config = dict(
    n_kv_head=5,
    positions='learned',
    init_std_o=0.00351,
    init_std_down=0.00351,
    decay_fraction=0.561,
    batch_tokens=16384,
)
Each number is 500 + 25 x the weight over the matrix's rms, rounded and kept within 0 to 999. Layers, rows and columns count from 0. Numbers have three digits each.

# layer 4 MLP up, 640x160, rms 0.165, rows 324-367, columns 0-159
481471528468523468558512479472519516505477484504514512495465502501457508518463514504497487491533512508494508462487489488533498472485500522550482469537484475466528512535485498513564512453488519529510514514522534519488512536505513501499484425531467500518521496480488497460471513501494503465535496546465465490484472546529481493510496466442498500485535441509481534502460521469503482484493438496504443548570478491467503505523488457518474497500537472525483526492488491499543444475487515
486497518508528503501485480525521522465539518470492501518489556505522527510493460500491495509542484517521460464502509510535524530510487478572503490497485525493470492528524508529518498464495504504484520464494485496474522528536525527509485487477531504514531502527506519471474480504475465462527555514454525490508471502533524455568447488518512545521541482505521551483471551519515500543478513476517524476514463489495550478544500502527502497470510486505482535502517531494566488448499505
493491494496527485554504507506547510505558501476469531507479524461465561516498460509538474511519503529488516516525504516440535471512508533496485471502511497506506494477503483505518511479492504480536492480494543485486518485526570498512478464476537528496549465463503522472504490470479477508514520521457478487495476495488488428528490501493528542479528478508548505548478520515434482474477474560501456527470475508459528551485498480471497512491532465532523484493471450499552521466480507
470465529500502517495494505511503479483485504496527493511474512488490506483526475517492512505464491509526498506508504495504508514501494492535499493501520499495493501497493484502502496516475496494493514492481509496500505516505498514493490496526500506507502500501504511493522473487512501502503541479461501521478421503504504507496503491497517509507525499479521505499500518517492514499502476497486504524482488498504501521507491500488524487486495513525497498481503501483493501508472504
488491559501497522504477514494525475467550484481479535477492540471474520495494516529517493525476497492517525520512539531526492553534513480488485475463526504529510496481556509519505484513465429530517483492480545494466545458503491547515524496469531538490519492476472483489510471453498471555546526486493520505519487489500540516538478544494517525511473509447504518498499533504518508562498477527491530449528474507544503498537492501482526521474548494472474513457459517540515501458472494
510464557481476499475499474485497445486513491547479449486491543533502495470502536526497509492494497576576467520462434487486526516480486513500521488526551498533428503510450482493576554504451544477519513525490501487486454576466471486513481520479496479478460521487511531452516500464474502516521513506534514515489466471516507555487439499535527534490529455504515504469502462501523476555451507548512471484519503500511511492469508468440462538517465458525475508500488525511547511526452507
472452507502484513521504511486490526446511541534498462539490537512501491471509551517462490496461511545520523539478501488535481459522467495537502488484480503508468503491520516491526528520440554483478502495522492463502508539486472489522529434556513548498453505489442504506499512478542503534548483469503484510537475482558495517488482522489434559498523476451484471480497483465512522514503492520479491463464488537490477513477510509465534487497506516503504448483466504439476556521483519
492505519487504474502502506561459489502500511495468490488503489531482516447531521473514527507484505525561500503487491468464508507472499506471546504521513512533472501459481541513534524498506502494536500572534523475517511551481489485485515493537494505482437498508528517505504492476496484531472457515524490530521478492496505507468454468495511500498511519518516493538508541470507469528507480487533493528530472506469510494532480489501483490511462525499491546483480494478484502498461500
505466495494480456494530475492511524511489514513525474518511499533483536514527495476506535512540513520516460463519441501502544462519510493531471430483481506551486476537539516538565500501475442516496522482456524546500423538535492484502471535453520562515529510457499515497504490467489496425504554482503484499496482495502484498502503497479504524508511482451545521519510466569528549521482528556490492494512522528537462515516483496491494483501548514516508474475457460461581536523471499
525470589509514540522484430570511464490517505541460512519481499448448487508446502509538492505504488519532515504480473471550556443519491493508527525552480467493479505495508465481485501528454478499485479524455469503453510527513513564499508530475509490495479515507448527500556480516471536493518477494470517561462483518489541515496483526530523565512486483475535511462475541535502509466459519547532512499482528511511537463448502522486577504490499535529503466520490511476489493472485497
514457526455512503495482511535563445509485495461500515495514545517489509470522486535520508498506508504527473485523497498515510435501517521511530476505519494554468501523497507556496512452506516520537460526527558522480465507493456480560497481529543487451510514527513542493522479447520452433486468503498518529512480496543507502470448475449535567525515507513518521535508479493496481496458473485534509501536437505541522498500528476510476523502520514473437543497509502494559491482473486
500490473477501461464475522499436519504531506570465513512462501502511514433482493484502502511511493531518462481465467514548512454428481526550504497516510522523404481478487514510554532480490528513501489539502489513499553583515460491486489519521467496513453515502516564455493482471530480485525492474546491510467472464486531506431485455563539523539510515524508520477496498469500528489543526517534514516505403551499502475518457492474479495508493521453507554495500489512517522474491484
513481522507538504487475500533464480487443522462502481508477515488476484447500487543489508531501481521546511547493474514522520489463501507565484487494527479479480504501475509478489489518497448490497520507452463524484508508484512502450478555506454522537503498491530487504474466472494490458552518497485491487475473505525495478458466508495478481494483490505484507463526471487506513506525434522484496527507517488511534541487470453444528465495495527483483524468489486519515498511503493
497498498498542474547488514509551462483476541467517422507500494528497493474552482506463534511526484522542461495500466502492500444495498505501534442467530530458516509493509517541473497489521498483450493506520489514486476507527524495466492471511496498471517501510517510536513495521521401441496503502470504558477494550527506489486454515503521557446539510488487487527510508502540524506489523486498470527527515484542498531469485522524531511522497534566486538489519470454509491515491494
489517497522481549490494539555494488524488500488483510468526525481494530445548496511490480496472494480517511505517494486484546520514521476551481505542498461503532483468506441463510505482496528501522590454470516437470495485484527511547495482547510501496487497482466488525503486481499444481494489514520476473500489493540497537481499556502517475508473493500500491514505484475514499484498474487526522467478487503491541569481473509501506519495498532474476516487476441454489506505446498
471495526505460481452512549542448491511496481513506459524514506512475489502489478527535516507508497566530518517564480481525496446497511476556552484523499507511486506517483456501549472514453570503451538544517488448469524521488466552515510492567531540490480510482486551501514487529527503469491472514450513518510483564490533504445529476562532517497577520507534504506496515483504504453512506495487479478498502522526498500457511529503555487490458515499519467511487470478482522514496492
528522531493473484521502508494553514480482480507499462495467500491510538468502460512497502502528500467515469512535441457485502495504489480529474477542538462500478503521498515507473483497533500471450547456498592492446425476500454497520472461516512549532506474484475512512530495508490504469478523478452440528501476574500530500471449531552496478483476518477495511555495471575514517552528450491489476509436511501505494576469528517509510465503477505547525465449489488438553508522467493
475541540512523489480481532493511481504507505538474490514470521449497532447496501502501503506497486536500486460507507514495540494498493532519522494553546520550463488476512490511507503507492510535559454451536519511512545527468495512531476500500510465527531503513496558478502509532455536515523482511497475541505486518505501508521460442560527493469482514465507536532508525458504510499512494494517515521524468526509543476542470485520492472514467469520513495491447463502526482469468480
500452488510516465511485511497505510504488507532525526474490507489481545463497529556493509500498488504487462513544477472534467475441501513503478463515451503481457515525515471551517506462467485511452505532471485563478477542518497474474485503499488500484534482469546523548512486533528523440463485514452506557450482553465462466511504468452552549492532501464479499515486507488532469486476485503517512556494497464534517545444484489484501509500523500571490529465507442478517486478490513
508461490496507505473505492511490486485473510548487477505452494531469481487495524554471495482465498553503500456501475489500507408467502496513508496446483509510500497467492509496533512491461436514542495529536468499459518518482500482506530509512492481510492529501522572433468512457527516480509494525518506522509464487478490533512445476472505547487512470512473464499488484472499548451509510530513461489551504520515499466543502512435549492491482514503474504545492471527464478528514537
503466521472499495501483485522477505487459519488510494500500470455443486435514536535501503516445491521534471552468461478538528428484497501550513478531555474467509498471469412489498504538450464489443487498428525513524509519456480501473498523526485510511453491489471540467490467458523504500530479518503449499508455504525483506409476532476488523508461481457505489452530513504507500447538449551458512464512445503494459522502480485438506499509499539486485540449487451481521489516510503
459482499475522476532481480572477464553477553482459561493490488469510529442494486491501527496516475447546507543465494503511537458493514536546501526529555477478497485450514550486491525464502449443522498509458452577452520550515541529508483540449461496534495496506544541447516478498466463468538564469545516490491476434470470470526466521553509512539525461515514529453491472462517555455528481496519498483502441484485507459479482450470492472469475504513495518501535503532534464481425488
472484554483500520516491493543496477485491502503541498504494525488489505468536464537475507519463482514540508515506485509501512530495510507521498493512509464496495496477498474500519496493466496493504534508490511508498503524490513498489493516551512509497512498500486542493512476494500480486523517511491495502472430518523512490514504506499512510484502497506517507526495499512503530499505473510505501513479459500496530530511470494477519495513513501505481517479491476465518489495466509
512466500500515486525492495496561466502476471511464508499485505480463496504495497548512490483514503497482487465515441490485521507485488528474509520501444459465512500523548455503470558535463536519499483498488482539500442493501514499497484510445537491488555512512481504496528481498490500497546510502509486520442480498501493512483485478483533510458477525506485514532518527553516519467492508513501469539495459491524520482483522460479466483483459484574504492528475452482505442479492486
483543518512504566485490510499516513541472502454503459516503471485525512505558477519466514510490497485502499523520521505509505488526507468535517472472543507467534507501496484456468466495541499477517513538493547524473490472496475514480488517485510532496532483501520509484508454480494480485500508494486515499491497493490565500496522506496508495491472519469511524479505547519485466481507494525494520502489519500513529548487519519534498473515481513512500519453482513511485493514512483
460532493506514522458514457562507510487499512502474504498494497500485501514533464524490514522539517565506502553543488480550486502481503484525519491512523489491493504447459478527472498478529514499465508556477549500488545504489487504501515481516555534520488493489525494464500491460538450496541523511445437469518481536513548495446480450501543485501510524493548500472486509460480495502516497499485500503480464535481530493500530488521520478494480481449515538486497504424500521482500489
472528483517514502473511456515516463489462522486512527484502507496511489508495457508523528514510512512496503492508479487471529498476501490485510494505550474524524507478487482467462518491528465502533491483430467538506474529480537507495480552488487514493552498484510495513530482492477519497496536491494502494470490500511502465473512474481502522489464499486528510480518461479482503485491513496512496491479511481526538501486526520470511527487511494499504464477504494491516490531500490
499486512463508469548511501493508497470508486503496532498491541487507494504479486500519485495464513569512451492454502522514513491459490522521495498544515502519482490470472484527528497460479536485555503497501555533527529552493510490511479460530498508503493494496540512451446530474476514499527517538465501497477470515519482539495488436459528483483552473501524512484475494487483507485499451504507474536536463518439501463522482468483473505511516457504522529507475517500541508448498505
508498546522485515517517528485546513457548503505525520517500495502534486518493453561457497501495510485519507535503453516484476521457508540506489519516485502480456495467499458519501470501529514560494497511479476524490448517520524499510473542435523503515550478506480500501523505533508490513516478548465477500486485498487525418511507440476537558502461510496482525504524491528501486449471454546494513495476502494543518489510520457536470422475472465547513485504473476457531492469492482
464481476484491520490495472516544458446496507498490461489507528496519482502512513487515521513515482462514472487471479488507543494471486488503529519485538478496520496513478461494503545468523489483492484514476488536484518546496506521481510491456500493503517502507527504462533478486496517458502483502465481514504490484494551515512459473466515523488498486528517501481519506536470532487494530530502495467505454500497527514489532502510541481475503526529473500476476482479481490526515496
518423531493498517481506439496539486477490523510510496510492488476452464468503515548456508497451506505532504560497482493485497463485505514553514508493524484466471499478455450508528515519451514458476458480460500477482505551510513502516499504505513481499490500513507536471500522488509507505526491513523529486532474496539491473475498545491502557502474496505498482479472467537526515463493481516457492459497470488485514494534519533450493472476459477511498448461519501457496461498513510
491493501520502511507517493493501499492494505502507499485488495489498504500514494498502491481497516502500492502515501493500496503484476486518498481492506506504507481496501493506507489497498495500497510496499494503495499500508500517497481498503492493489500473491498503496503488506484502495504509485492504506482410496508513499496500499502506513494511489502517475503505498495473506504499498506487504501492500526506502511509502505502499506482496502511478490488508500494492481480484466
491468562480515486467516507518493492501535505491491508498491484492500519514522456497456499491517499522520494479521485486452494492520520518529510462541556500515460511497526501512500508435512519486506482495530539517482492565484501506519492500493480497499515508535476527489509487500526530490479477479433447507506492544538518506539420446524501494504502501492508505497488563496493520477474515502497493510554510520540499491540528472505539472523496482559484492450493472494516476507484499
536519519476531507505469516501531459507484530456514488513501440516467530433504477497452488522528504522527462491539506513466494464461493503501495471534470513467476517523510496534484496467542502498552525540489493486425479544503463490507503516511539524510534496505484533488527484540504484451489527532497460538464493571493505471510495515490549513456533484509482502551507445490497543463485529504502546501521448486545449492554495502533487488491497513514488539512506410483493489443493498
519496503491515481537496470499583466478483485502484509522470470510505507465492488479499529504506483512541439506488481468428523503474488517486496507509513543478474492460482508509500486504579458473523481499526481489486487521471482520494506519469529484521536501537509533484482518526460499522499548472523505540502487480501542502518422459477540554477501499522535526556487502507493497510497494521489485527498476501480514515537490513493519451520478479521498508522471491518514484492468490
514485563490489480514493495508553491470501492524521473510477479472480487504491470509488513512525485499489478512538457493500513466484494512569465468510537449534463515527477459495491534485492495516460511462486528533419475501535512502501497516463501529508547503486518538499556482516493498471509491492443488514495467514510524476467505501533508520497510510505504520530484495528507539492500511506494449509478457493544513520503536509469505483519516499505502504494485461483537472500494503
448482537498483535489500468520490464485480502498531482503486514487485500458532486534467510516472490506532490503522489502507513507490509498517507488547537482504496501496493494509517478492473519494514517485481510526486505518493480503505481489533502508489517494488509535484534457492493496472490510503496513529493424505497520498483486467505503524503508496491528508497510513507500548507490501504498499529496478505515524538506514503470519493499499526521487506462495474471501502484463496
470459529502509514504482482515503482480482518503524488504490514492488520466523483532498508508456495494541496507521515495503512504482500501537490484504523488489502501483492503510528498504478501481482535493485505507482503520508503509483478488523510513500510498482495543479520477493497491495510519489470493525466424488513514494502490472512502514494510505478520505514506493520488528487493479521490509531479496505501513526523499498472516495493503507537485496472500484468479491492473497
465486531498504522505485480517516477487492522514505503497484509484465511477523485518489502504470503510529492508510495498485502515476497499530490483490522490495505501515489480516502496513498507498501542495503500499483503530502500518510470499505493500499498492481491513484507481484511477499521509498490503513481407503501530494487469496498501534485518489468530501522502503501498511493495474512481510519494473517503516529526496498480515476489504517520483503472491493487497495480464492
499436514485497543475512511527484497501498469519488488534513478438487514501492485473523478515520496501492493495497499507521558476507499527521511475504461515470490497494423432488523478506502511515510544513458493475478499463502481498513463489506555539486522489486465580470501477514539478430513466535511479499490481471510518475500512539526510516521496457525534473484465473502489515503474507557505471467471454508491500510533509535515499512498535499468493472500501428511531529496470503
487500509516489491510497509525525466466541508497567492501529501491481496467543508482481541511444485545499500491559522468501492495488503516509489471505497540549517513468489453529472498504456540560518486542525484471533544501487477512506524437499561491496508508496514513497483502481515494513514525528512506552553488475540523483536484511477538506455487540468521484516532527461497478512521454501466509517510493503508514544491489474473487480491508495538494516503453486495490479479484486
479509528507511516458452525526477446536510486498472549467507523471505504474512483506485494533499497530523506540504522518526503507507501510474463476557576526518482514496477532491516477465525481469521486517517537487528550545450444463488467523504476489484452473527561575472547484491514463526472468494488473502465478514468481487499474441540533486515471509512466500531550509471500491533475494543525519527483448505547527495522491510498520526504467486507458496451516524513504517488495485
489445510477476514493512506506462436509472465470507452525503478491504511457486516519499517499485482524550474539473488474475549452487501528515562476541520531520509484464454451516522496477501531463518503533468495468438500497488461488527513523526555492452537524480519615453524476537509475450520514543511456523526482486507484514505515507510527534506540477517539485498523474464512515445468505550487470461516491515504486507506509530486530491506453488522505506531517431511477528510491500
528496558481491517488478529466497515489502471551490506508460506534493491445517542523418489517425494550542471485504518497509515462507485497507498522468554515488433497453505539502510501475515478504508494522515509523502523591458461516491488529534513479489475501451497514459466499433522495495499520533522473530462469508493500519532471463501500554506494473462521484508491460484498497468530478476495485499531469522519498478544521490462561549502474480476454512509513504478474487474491518
# layer 4 MLP down (transposed), 640x160, rms 0.13, rows 324-367, columns 0-159
489500483524533519499516497516461556470464467530515510483520434497502498528451491499485509509435497481460532501489460542502483468552537487526525490510495465538525497455506477496500523467538537447502477531482535481480481512507494544523525516511538510514481507506436492487534518476485489538437474481546526552514477495520487553490445493474519519499495527529512525461494500518497521488460489525479489517531465519490477469478477514536552466456509504483464490487510554558440542469451509
509496454502502542493490477531515497460546498513465493470506446524522476534488530467543511519498505475517544493513488488480500507477508479510519508499495494512506471530494510513517480500524482447507529440458512427479550601531567500498505512529463538488501488519496512466489487511474487478517526513454494468481488487511500490550481506466510499489493544539450520454488536496482471561490459477538502515467488493519482510492482524530507482506485449498525528547512469474535472504491477
523485484507491480490541512494490484479488521542500511499505476487461519463542427506466491483516472511488534536517512476504583500529480504507471482543514539503503503483426453494544485462492506471503485480462506534502516509523503477476485459516530523445496495528517508516526519499527515457510520493450547490506473587501468514483529470502523444471519503542551485525454502515473477439537515530501533498501507485467530461462531457494505486518443511484526470510520498515561530515471509
501522528506497493504505477495489512510515496483512506485482504505513474508503516502488496501506482495511487524488494484499492506486479512477511498484506504509484502493510492514499477499498488497531492486500495474503508515494485489484500507486490493502506503475515511502518496507513512497497512490493479503506468511507513491504503505511486489494528512505497501500506513513504526521510500490494487496504498502511491500493506512502508478492513514512483497499483513500513489484486498
527524493474492468538484450464491525548546450517554480497477451496532496520477508459532491501551502487505499493493535438496506557511488475538500467509553468523502524514507530525510493472536476456559513525490486472502511547512516495501493501514502495509506515533494514535512506487515505521501494486497522483506482470543503538493465490523547440493487505469481492487475489487508489499490509471485514532498499528502478503481528500540458507507570552548514528561516526491505515521510501
539467501494488487503520509486456501458492386506537464530505471479469495474504527498537540520511505476493435475514501517406523503503481532507501497468510463487460504472489471564576441554514472441472481541504515447570443487461523528461506546488517510484484503485518510484425530524492564567442532510556527526467485473475477517526462534522545480477477493453515550478522485549476504494477485543498442509523469493535538580492492511436518539477528551491487496426475542512454512505513504
544452449489555528524513481490492529471461501417484545500453513487514446530430485546434452507463493505485510484513548534518473498486555523493551504516534522462479499519520525486461479497464528500494517454491438521492512532503484486465499491518465447495483525474456497518509531508547513500528534484458432470496472509508476525486467490503453489537473514470484473486517482491523458514561509465512538499468525515452552518505412480463482532490539495516499508497484478456516490505552498
498494499494498491459495501481491511476469509522489508488510486521515487480507509483531484506482492510506494500522516494459502487458508512496549484489502514479505509534508508511528475492507487478534498478520468519527512452476479528477509483493525528506484503488543508477503503492494485513491502492543499500518491494503503503467481503511510531517465501524492509510490463460501492523522489465539495518489461510492512514518537505480484502510511515524484500481497509517507486505521494
502500520467456522465548502529483455503472484444445499464513439494525476494551544462411501523564505518484494487507508504500492547477483485478507519492455522523532493474542548495470443530461484506499530551532517480521498543462520507485511511497570484510468507536539555417463483522523505489493471506496437434504482492450516473498447560514458471513502489498505508550521436466543517493462479473495492497517500481535456492494471501473485489463492436562531513524519512528462565499532487
498438515492496455494482492515453510514522434530519528522514486511474505489477514492555501512484482544512479498496496461544471505495471495496528520534509533482465493481521456498553490491452505480496533505479483500507529567564457505489516519501556487450529505491491493508545546512483485482533490500479505524498463466466501505515475588506442471443490507515498483489463559512510439505512505490434541502564527508471456498500521481550498506484461513523476475488488507477478491464530494
468507494497512478493486481489537525475488480482507525505475509471498482508514484500514527476501510516457488466419495478543496486535535555508435521510474490448484521510486495446506513505419458550483461479552482459482462482590492519485470542529449512496473511505509465546468486507455445507459481487502498475493477503518533522483490505453512580475528525506497512512475524563513460532478553514452494449496513524541511490409496543502459571494499506487488508473502487480472547580514487
529452420518510511517471490463482544444503528490465440505479521474503493417451497523519479532374493514493471451536531547444440411458526525476485499481447538510506488442490531476486513586441548519461481500559450478528508552533528542501517523527488555505447463481503483567478499452516529484493524482523564489545492544472553481500497453505494477510481499545487518519519477493463529530476507534504484468533503481476458510500462451525537499486475489416499502507521522485449561479485476
461481522498501479506513513498493473525499507508492529516509456524479495484496495487452501482516487488471499501460463521499487502476515509493487496514494537543512502517518533483480520498483533484477510506497494516506513467462515482468512456516475479504500502511493455470521492527530499483472495485505491465442475509517432509482525495537461459482482505532478491494480502537486495517498509509470510504497481496498474493487427494538499506504506511505496485504479498522506487501512481
547474517491468559520497511531506504537517497576505499461527508497505493511499537497561486516498505466529568468495507512520487506498466490459495541513479489514541527476528491483495529500514514504557475508464538513497494523508476526506498485467479544509534478493503480527536452507463506474483512510483479536537491512482477477514482544478495429515482521508531487474508496502489490524527522516484488508530501510486462468484561484527480500473515526499517484515525513482517514491513506
520507489456493482541492508487520538485521470517541513504542457481549554501541507474521512506508492473498463479497529481480497503465470506467525524491485487480451497498486491514519500455481507517480434479498505537476512476460453507501512501431502535508473473474528499502478534490495474514468487468490510473517499447498476517456506478493474531467476483476474521468492496511529525488507504512524460476519493504439470474557517496540490539510455500482535504495486509555503456488504504
522477545494514481471508503499478485448494503488492503470529479533527466526466525488520481491482511507503482471513493476488516500464538530533531512539489544480508516485506533480498462496468505512490483575503497482488474499532519497481537533451512426519452530531532503473516475559524533501487509512520477463536468556477478474496520491491510498486499484578482502521483504493482440499534532505507491467523476489475519532499485514511504508507453492479484477530474517507486486487539487
512533501502534494500518486493552523529538505505459527493476491490514538452505518469538527502546507547508518548528528513524490474499515505483546491452512460514507513480492523477492532488495511505543492506521512475544491520496492488465463539547499456546504483483479503514470464496495506494488498505526476482516486460498539542478482484533528443499466498506503514581471504523511488525501451446484453496530502483563484503480538497479515495492519505493494511481499467516521533483459487
447467464488528518536503513477491533554473528490495470479549567473477536486463519498511495502464478503501519479487533532510554495546524483527521493540466476510548487521513528493500526532448480468544504500516513498479525496506518517513514544495494537519485533480508530538477475504475488480532551465494497498555479518512507515439526463578457532518472497517540496516497439526499477504512530490517484515495501478458478584483479461556471490486471518535479466514515487476504457513497493
527552546466518521532511510508517525505509529509495512515491506511488505501528528527514501510496502472510506492505477496527480561541481458427508503501481462527519497547480481483530444454545463524539478565430464499444486479448493494477496530452536533477526497487472535524485448461533520521417501485442487539546493494483537493526480510526488465487463473478523486508509496510507496517532529504468516528490533510550505479436514539540447491499528516508510575456489502516488497488493505
541514478496474544477497525415516516512476492502547473519493478467475517492510478531462474481488518494461502499508521519500487499487481481587478490535504509494527506523524485474491528501510500534521480498487516497533491521491476485510532476508506465464533492552490492481537514491513551448457506533515480502472480502519535504494479509532450512520518518506484497500535511468492520504512495581484501490490474497538483533508494534517507503506509510527494496542515467557526520525565499
450551560482474521471513534520496486485526535516518474478523485534521493471497484550543525503477500506512512485444497525566493521497509501482500506502470512556525514519475488500480463488502488525488515465546491460487563468471516522459490532493497478504488494492516444455554498504530479478505478493488535450499472503500488488554547490484465478483469532531516488492517507536500484525496540470516482513482451490526527494516503520494485491499495485498517504528500505524543499498525503
544501529501482511589495541544493527518493483509433440479465482444517484518466523437428515477493472468506519546562504540480527431548521535456435499498477496481518482437514563514467507474505496476438471521493486481468457533497520520523496535491477450513469482527524527484477484508525465460493529496520550496480476517488472449500468517503504473536520454488458554481517457465490522480474545477477531517475444489545490512479489505497536499521513514504525472473531496592498523490551499
513489509503491504509493485511494509519504503487478500485491527485500511493503506510499501490497514508494488524519483490488514495492484493519501487496496513468487500508506496516519501504507514521502477509505505476504510501505489504502482473474492492496505495487502507493498496514512502509509506491513485518505493503504501487488505473508528513501528486496509485508506487487488518487498502515492507505492496510517512518504504514508490501503508503504499502490499497483511477490466497
502528466474517465509499471472521501503498514492485508500536503463515520480515521542500536481479515529495486504552509511529488482533504524471527515474515526486500503511510456491503501481470496473484491521468464524533546521509496506503507534479504506503520518504500487513499461479485504522495514496486484504517477466497529515516488499508539455461514493506493500540491502481514508497478499489540503522493496481517506566479526535501515469500521454546492524481514438519508500476486495
511501477499517504512516468487485494489480491504488523528465511497453497518472537495488484491489496534511460494513494510491461494513497498476493533520502501505495480530450520526507511503462544465491510496470466475522519508537500498475523484533517461467482500479495459490491538481505506536498489512489534479558479492477462497510493472480530487518526505535478506531487483502513499542512499448489485493520489500457510488547483529485521498477516489509518511514543494513493506514547517
475504507511492502520498462510456547510410504486433493471500535469504485526517461467519475489561499522489510505499484485488491538501520497553427491508496501530476507428497486511523474512507465532496512506489498512508488527484496482476506427473506531501497508482493540498470458511495482456527511484504566525491477518509529514475557488531490490564499511454493494442454533474512468481521538516497503483517446519489496483472501483516539524497516491494506504549478520476490489512488520
489533510491493488501512470494483464477511480457508493500492522521520488484503490526468499492477507521497527491498515504518487478509483517482513521456509488503460502487508531498536494505462514490504496484518481465454492472522498481510501470495507477514470506501529476506481513533487534472486482494517501494516478512507474506530508490486481490499530515531503506488487538483509502496487516470504471449474495486513472534497526483497536477482477493474519486553522528531490514489512513
471495445519518509527508489520506467456436477502552508510508447495495503514518501512499522533454497493469559481506490508484548470510529484441493477509481495523546525467485502511508547458589469469470465492455511489481454516478477527530510526508497534494462492517425486560524522508509501480456512494539563518490502525550517513487488492468532505493485510495491521535462527511477499465493478501478474484516494512488507522479500503545531463496501527493506456511502532500436534481456484
485500484489472443497517484540492461512468516518510505513471463521522510501499516503510490484510498500492534483476565485497507468510494506502461520488496511490524508478513490518597468453508462527525486483504491510520519483535507483517550498567533507518489509557536473451513495498504543543488517518513507521472492488543509550492477498501442437413517576493463490544556437488500533515528474473526464505522489525498489483515539477502492562521444511565544451515505461500489515512503499
449532526491504511510490486519452483489495508501509476517502519530505521502514570490510477491448506504505515468491496527483492489496514488501457512487506522523554514515528528481452475550492450488472489470491478479496498498483527495548492486486537484519510502529479501531516464479503530511511506506531526471495494502477487501523497488523493480530495503518515501512507493520522496523469537478511493512543496483497505518469486527507456510498498466503504472513531514509528509498540503
466458500471532489545505537477454442525507497489451525516493502539535487517488533515479482483493500540519489521503464503564460489525524505528478506499481505492503512498498488490460492495507474456487499541519543497540513491498520481515547509500456471462502493498501511496517488545509494539482538497451542542547478532510464503497500469469455490547486511506454485473500510475495484479484488513525491461475532488461439489494499528568486541498499505515492500502527486550522489532470502
517515515458486489493454498520505501498515504500490503539536512532498496499478497509503522580486426500502532505478485518498513482518570528471504541497496482474471566487492508478490519516491508487511481497486512495495508498481515456504537473508516513527508565514500502515501506484502494507488478531509494486534515498494477496501497509507494480517469534512479565496505512514555494492508497511512494495507506438498492507489492485504517487555515512487532512507478487507512539528493609
485446527494490524529494531512467517461474521467485500476490541525502492503492512441495491495479516481541543475461502514477506449485499485473498491507476453525525486432530510476497480540517523508503514493506504517540568503506507478460507444496493480484496516475492516492495488510541523513524448487523528494536490460475489500495478488513544510536489524446501507490460494495524518472513536516519501487465526509490495528516466487489512486491497520538504487506488473490480504496534499
511456463466514541541500491482476547466508506488494553519520486483481543487487508541540497486524492458475519494511499511512524523510472530494496533512485494539505505441479496506542438416532493554463487464488490491541533469534523500487511460547451500508493509442495459491501512494511468500493476498461466522536501545513508499578485509507490545484464480469523499509506515466515505463591471502490560508466517517521495517472489520469540511514452473491479501473522495550522509492505503
522490486460505528528522499490492527472512524492493503530502499462516543514473509505489461467531520476468551462482480518487515525538513472484540509472493501557487499468523510505540491497466511532465507440550456501495501500513517503486502484470496509505465510487539514551521519482507530470456437479473510502526484533511496515490513453502491534537453491477493487483507529450510429532496500519517534424494531504483513510483448475468497495517501543498515513539464478555454515485490501
520501548512506485488492517515523503496488493519512469501476486478467505477494499507485490498525507493508478506501485496514493492485500522499511482503507496494500502465511494510521519508515503514511466511490525507488472513522492500497487525497512464503512490477499492531514486497506492489490517505505489496481468491510464503474485526511528495480500491503489518510486522500508493510512506495456483487502509496475484498495473507479490511497498479503519520505498481502487494498514499
501511530497501502508491483462510508497490499506477519485494505493500516524511500514521505492493502525490493507490497481500506522490485508497505495499513482494470489503481482512533531505464508521496499520507494481502497503487474507517487483487501519514486500500515516497473511507525526506487479484488510515508492511511515502474508476512498491522509503520499499493479478505504531484502484511477497494503491517511510478490497507499496485497533513483494487503506496492502495514473507
501514529506500501513497490523486507511504504493487512483473500488500501493502491495484497486495518511512508519497499478497511507469472507502510473470499498500479490497496478524514510501498505526503484529497496492499506499500489516497486500471490510489506488483504505512501501498526509490514495490493477505506474517504519498484496487506500506515512481510500485509496497483480525508498506491487499510502492513505514515488500509490503497480513501506497505507495506492509478498489484
482483499524480522506541468500496485500495517487475481466479515462501529498516490512483493464491541532522481521509496471506496490491449485493511464494503521493485478502503488526534487508502511544497499505507491489493512498531469522498482475520493497479499464462528505494519493523498487486505523470499501524485420501503539506499501481523505525467524470492513443519493504496470502486513491487474515520486504532509503491493496509507478508449493519500460493489526516501512469452469456
479499541529426521476496546433523499479512498472501509451513517506495530486489512502521514515450465492511497470489538524497500482478509532481475487451506501539504522487471496513510469487515496517494475524501500470477500500521451483494514532444520472469489498606492501508497453516502484503514519526543504499487501528523511506491485483484542512505514475562487509489527469457490456428485493515516481486452503510513500477520531518495483501492512508480507503479452511529442520491468483
470518467498479491501462497477522510544456494464503552500493509508498518537495508504514496487524458462491490520508477489503516485494497525539453500510529497493470500550517437492450485476523475474514524457494486496501496530463478533477481482499492481538493493462506536482454496491492516508535484471465471476492483439492506514500500499513485549511496504494515500474521520511503478480569473510477570446508490463495464528531480491526454543503460457511499466443496474534521508510523507
507433520493522481507517503521493490504518487459500471522507472478488466520510511494557482511475520498510531477484526529553465461533533444466507503456497524518474489502505526520505515505481545525494476500525495506506526493538442493501486507493475486522484521490515489523511515491507477483503488474457485505492480480488496469472522468517501432521461517526490512481509483497472501498440480470491477566497471495505481478504480498521535489468501511476506472490506484486428479517515504
501469519520528518461519490475466544540477496448477490475569498530504509484499465537579485510508499462520520485501471486464492483467494555530487494483445504407477496532491487503543527522511432507511507520495473535516446457500487510483542527482467464513474494512504473503476473485519536496514454455537485469505507494502521481538529480583522474459499470551444534460536528447507476531477504556548534552488569473490551477457524529537442497494495473492516495509514497471488504487462506
449496483479472545442511509451543477477509497513508538517483472514533477510519471506495500496494494474497476491440540470455486475491505554521480477492504532459497508509499494532471512508540414505541491478472473511524531492489486459485488514504493505466492495505457462477446523502566517479522542541520437494449478497518512509468556536465486497459508519469480493616503468510471522500543495520493480544477482491538427532509461494489491501494496525540504536491509472456512560508487516